Weights of a small GPT-style language model, trained from scratch on English Wikipedia.
Training: 632M tokens, 6467 steps.
Each number is 500 + 50 x the weight over its row's rms, rounded and kept within 0 to 999. Layers, rows and columns count from 0. Numbers have three digits each. The size before them is the row's rms in percent of the matrix's.

# up: layer 6 MLP up, 1024x256, rms 0.0972, rows 961-1023, columns 224-255
# down: layer 6 MLP down (transposed), 1024x256, rms 0.0795, rows 961-1023, columns 224-255
up961 104:537454544460473507421539565495483513544499484441516502417511475485491560486573487471447464526516
down961 100:532484603596423476521545571491530413409546513519406504496504455497381530577435491495498561467505
up962 111:455429536472486544490528442552484488583452596532439431558426507497495600459525493522483552524513
down962 120:536533542513515503554508522498568442506466479505497487535498541537507469494474459515519556521513
up963 095:458408558578508552526476474465454363550443437427434476499555601438469598539445550452537485514565
down963 095:498586408533532558601588491414531500430581540504541481465633582555505511447523462550423449447441
up964 098:437457547523444371420536525438486419575477524509532453516603541556551551504491575515523523470484
down964 099:544495541546542515484471525457520491448534557438503534509451420453553501552533327458489552519427
up965 109:509548539508488502501581451565518537546493599536479454426489434510478559414472518502559453511517
down965 113:527543532553519498476437569516479463482444431623473422519465523484478407490552408540485566526500
up966 103:394436456524575508546537603479495466578490542444545474525490499464484472386461508511474437444592
down966 103:497523565507490469478478474431408417619591517508461490433518486470497496477491537453456425512470
up967 110:419355527549561529456482578530476469567515565565428525526485559504477579429553520468495560370466
down967 114:507495469474558543542484529563477528417598503495472475523430520496514490554426516484453543397512
up968 117:548490455518567445585516495639507432640474471556594444432516447528482556540542495457395429604492
down968 102:496478511391487496464490578544460517483525441516465537514566549602526507537487478432510371476584
up969 089:585480522576431485507525432395551561551436491549582428560607431536448457537407473487548607491478
down969 092:483489462449476506466453508569521564454482512569429548507481579451489514468473571472523432533358
up970 103:358396524515562545581556585496456505516458578454486565488512560521434523500481511479552502447484
down970 099:501501457535476469484474577537491448441487460509530482523418426552472504485571429521479527622489
up971 098:463504368486520500497503559574526496542496503467527556487559542447423487441504520500573517456560
down971 106:513540471569397450625470510480517670577558446507522548484425463513504560477577540464440418501461
up972 085:471467482440530475542485541490469524453535434470634459436494531460517501549504494524562419457492
down972 073:482492524506464434481521474564467479476502469559508389480531496495470476429491454486469486497542
up973 100:443513436539503533521394537525510514535453509563537457467507473440495441514549550554567615442599
down973 105:462468512475462538510536538498566463444482472543511531468504549525465448536584537524509508613568
up974 094:414548516541503584434549521520482491561526490472482495502518506502558565475476461497558504478490
down974 102:515448571606565535545491539469564437590491506481476587486494472566477379482469524498547487510493
up975 097:467531491432489468422498516493484500533471570524495480534534502525477527528425607506489528562537
down975 103:494495502505437507503540577527511552531516519543472471512533545426450474480511513474477575479459
up976 102:461390430512426522468538530542530489531466498453508475517479464556571588522487532479528473447567
down976 108:433546427583561485570542518477534457413539482507509511612443536450544505486409558597401469509532
up977 101:453562502463564487500572472600493479480483468580498412429563476423522481553505505487418512479520
down977 103:505534454512554452475476485518494502521464574479522577503542497635514569414520436535462430558523
up978 106:478470527488491540527524563565482562523493544560515469527448521541473624463454543496566437506482
down978 107:479519536461420469558504482586517484431514477532478492490408568527418522531530550542473572453497
up979 106:542409419486598446516510437541459483557503469493582401444495483432617542511454520380513491450505
down979 102:580523473458508499595487523384521532447484454575491499459405502556533501477573492426625417578521
up980 104:534349515508564452593476552560477462590488464539482501573496473470520496527516470505536502539486
down980 117:442521467508545533495589526576457471531475598483467568578513516582468539519450551565495532519514
up981 092:540514459570558548495603524500511480540474472445550527496611508519435493500524529401460470527488
down981 098:386485596503458466394494566480500453491487583556506490529535510485518495503512447458512532460475
up982 102:406509492475550457537500510429467498501540439527545498476539509499575437496532457467346475538450
down982 101:497529516494507552434482451405471526472464528538594523533443452500458499517560530441538520482480
up983 099:407445562438429498473512515515549479608498572493515489494489544502504507485525521412362468466466
down983 095:581440517452601448540570550520525517476562523438576522541429606508472453511598398573478463641438
up984 111:446520479609563517600568504564499500450490517493505529510477479392465487458394568483397492427407
down984 107:530454545526544490524463626562460469508443495489485447545485465505518558522534549463538471513506
up985 104:509391422518500586480490453587577480448622518542506546476531456462554493503521552478420432524466
down985 098:521524512422494495490515485470505463517371524465488524563522473426478434479572402452500480441516
up986 103:528499464557478571487486445532550473562396482475503499526523471487548601434508485543535415538525
down986 106:493512448503525523460512482434504460475394582458515513506571471547484483485515430570643542430499
up987 104:529475358561437493498520492522499526482422523579419476394530533493464543492477494486563535472528
down987 101:490459565432453501543473507394549466538502443551542547495457456403529578491517562501484477521461
up988 102:529498454473640475478571527508511406491533561543551564466524520522497569449584569540560535476545
down988 103:490443556490457470553477492511481400489456571527473488529485544422504471594466495560561510548497
up989 108:513465444536502451498436487480535405510526548550488505474496493441479497460526521410502495502549
down989 114:474509514531441476507419518441446546479525531526550556465349513461500586570517405556452502468420
up990 088:471486554533500454551558421506578491483447454512486457432546560387557512510424518451417562590545
down990 086:581475404433553414569477516531583408460469475549470520449514445505490448483541454533623529603457
up991 104:548449449491447480460577426472509435554405491529515518522493478509571544572446532532424454449535
down991 103:565502420537520491465546595516490566490532439475462496482477449410507475445505580478558430431467
up992 102:548522440431576526542461544463533474597437601504592460545472494451510490540503490516492577586446
down992 104:466471519497467447548425524511479510494644520469529500452546449456466473523522491425534384464547
up993 100:543530519468606551559519455530463393559421449470571520508563550441613436436546442449528586458562
down993 099:481472450530508451549568518497558514541477522378484475557512441517478485553501469677507530521497
up994 102:446374516490530486527496442490589483589429470466507483492525533467486543467520548386475458501483
down994 097:547489569462533467524562433500516512521512506486527507523441421546487524585535461539434473538524
up995 099:466546488551568602455489476436498471450531511547513469379504574481439541450561547515487570523504
down995 103:490531574552502496502471486528486478575501543462601550600513464383467493463440571488496484538522
up996 088:416525516581434527451498449501465523585456530445562528512586526547431460496506449386504528508509
down996 086:443484482404558514559476505491531554420571475477427471425474551465543584524416574565538466401488
up997 116:498446516538579540439648387492620499570539509510479463587493414554529543457458452427539536586485
down997 123:521490518575458434487424451529486465571478484554444503579497535550467446517528534593472494497551
up998 098:490462529619501565460454508571482534517439508499566521530485458449537606487437520477523534498520
down998 102:520517497538450499423495563499463503482596562441465476516517499480484579528461355544464501494487
up999 101:497566487493496430512549502490567562435471561484463598463491443510444551490505533507411558383407
down999 094:558436511479527487402494566498532542481516439490505460527529555481538578495463528493516470533587
up1000 103:478415452626595594450504495493577494467494506546515531467589485443497554421432468368495503492453
down1000 109:526513440412572485540565508522514447552499428487500552505408450348589388538414495532520483474510
up1001 104:505509504515444432543478548513548522489468553531512536452412485476471498505483489395477595428475
down1001 106:542467441547507498415551532457526487495500401472425523628502515523517587588536570488466478574524
up1002 080:508494498562509582555493553469566510570468515413477537552483437511380572546484545555549525516483
down1002 072:458525442401501499547500467558419543486513506558476513456480480516640452430494413445473493474515
up1003 107:530463517482498535492582562470499420587557516505487434482573462465581639400499483503485548467468
down1003 114:529481599495524512445562420361412403429409465416399523531471481482430533488509447521515505474458
up1004 093:459523450582547531560555434520500529488538533619512534488466533456555479460475618507526540529404
down1004 086:477481519553420435545532494377540440458493501513532472448431560507497435545442430526465498439556
up1005 109:438511410523600514497483519612591557484527498533508448528563514559467535423597473492508589467494
down1005 118:411546590553551681495511497526543543414515482430454490547495467585508426530444592468534539502566
up1006 107:559420501450536521573467486564534447523450539448488560432468499386458566447563466521491468574517
down1006 106:487536484521540499463495507469526542535506476518536445621482552511473511542480523489445498392565
up1007 098:494525430573568513482442601474487509502474536414541498486545536530558503472489540531504574592564
down1007 088:427487407510519544543456425445487496476571579428551529518540465498501525500468473510549496478518
up1008 106:560477445502513480545491512477601405490483432511492539476549543453569486478606553557542617538500
down1008 105:591485426548564537464441499534514360562561518496468471489456519544495462475543606454497504531533
up1009 098:562411476592469482516554600514512458489421483427478563529417532494530514472438535450522521563467
down1009 097:419563467434479489520448425481473522557549514604436487505541501488496434530535459473488542439537
up1010 105:520470410550559461543503409594497488590464469540494420500486430461467520500510487431493456550522
down1010 110:505476461502509516435491608544454475478549540507572517519473518501471449468527533483458536499490
up1011 103:496428432578446454499547585405457457525481471467474514536512457501457508473477492482493453519500
down1011 107:452494507425445537501478502545497602512465510510498553438459554547545546526571611423580399452481
up1012 097:462506499490488413482447439544467512508475538567543452447520502456491545436548615466501537531478
down1012 096:386455552450482570479494453402497461478510537543445566446524491501449498494425515623519455494438
up1013 091:414490485609439593525503444573559543632478546521549519480507513563498434418450487463578467540534
down1013 095:554511588492494436581416484432513479472551537550493548565560448508480525487589554500474572431551
up1014 105:526494503558544555427507581542531475519509503506498431521466489515512555455566598524498460528575
down1014 102:513568497420446494475557460432506461503455518500512520491546448421513428431539563461516442456546
up1015 105:427400406520505526505478569464492582479519561516580420514519582434503550502562474491455539504439
down1015 113:476510613508413496542585501424431536475549542559559549581488430487518487490500480460488435447459
up1016 108:561491465495550405498505453466475462504528493534478463563466528511458531482518516512521614524564
down1016 110:458423562457487534457474467491477521457515529496522489489550499468359497503488522475596589498476
up1017 103:620477475492472524467408401526556542524476570523542539528569530467518562444410490565472509545576
down1017 105:472539495503572481594560454561494577451547516479519465487473483496537521436660492600582494516444
up1018 109:489506430428614536459550549454536486538506540638534568409546474472489511518510553467502452458521
down1018 093:566452479569462448443553478483557484464460514412385538479561506532526546526506505515468515427470
up1019 107:457489439483479403484460545530455492539503504503534443497492434434460493546491496462438562454613
down1019 108:449463589538505491445546483436508494536404486393422579538542440521532490493452562441568468459511
up1020 103:469489503490526474512446474489558515500395568637509493487436450464452516435461468502421502525464
down1020 107:516456536493510530538436577525463438518620507458527516516478452508608490567495586567513523490461
up1021 103:426474446583563481514422516521489487593416578519540590581498492463499510516483574450453544430561
down1021 111:459528554458461467487614443500523546484484480501500544433476545438639507522435512572502500483502
up1022 096:403511571502476499485456562474559440549553524558426565472552534496464527477573473436444460435547
down1022 087:519532507569468509527404461419476501412547413457552530481496406547502517521491396486477578548451
up1023 102:518465563562512591458547523527518546495526469403508496546584520539416502436582454534486509464544
down1023 098:491545441504441511569457547479550450549469413481539486520520500490491481489417558499517469544478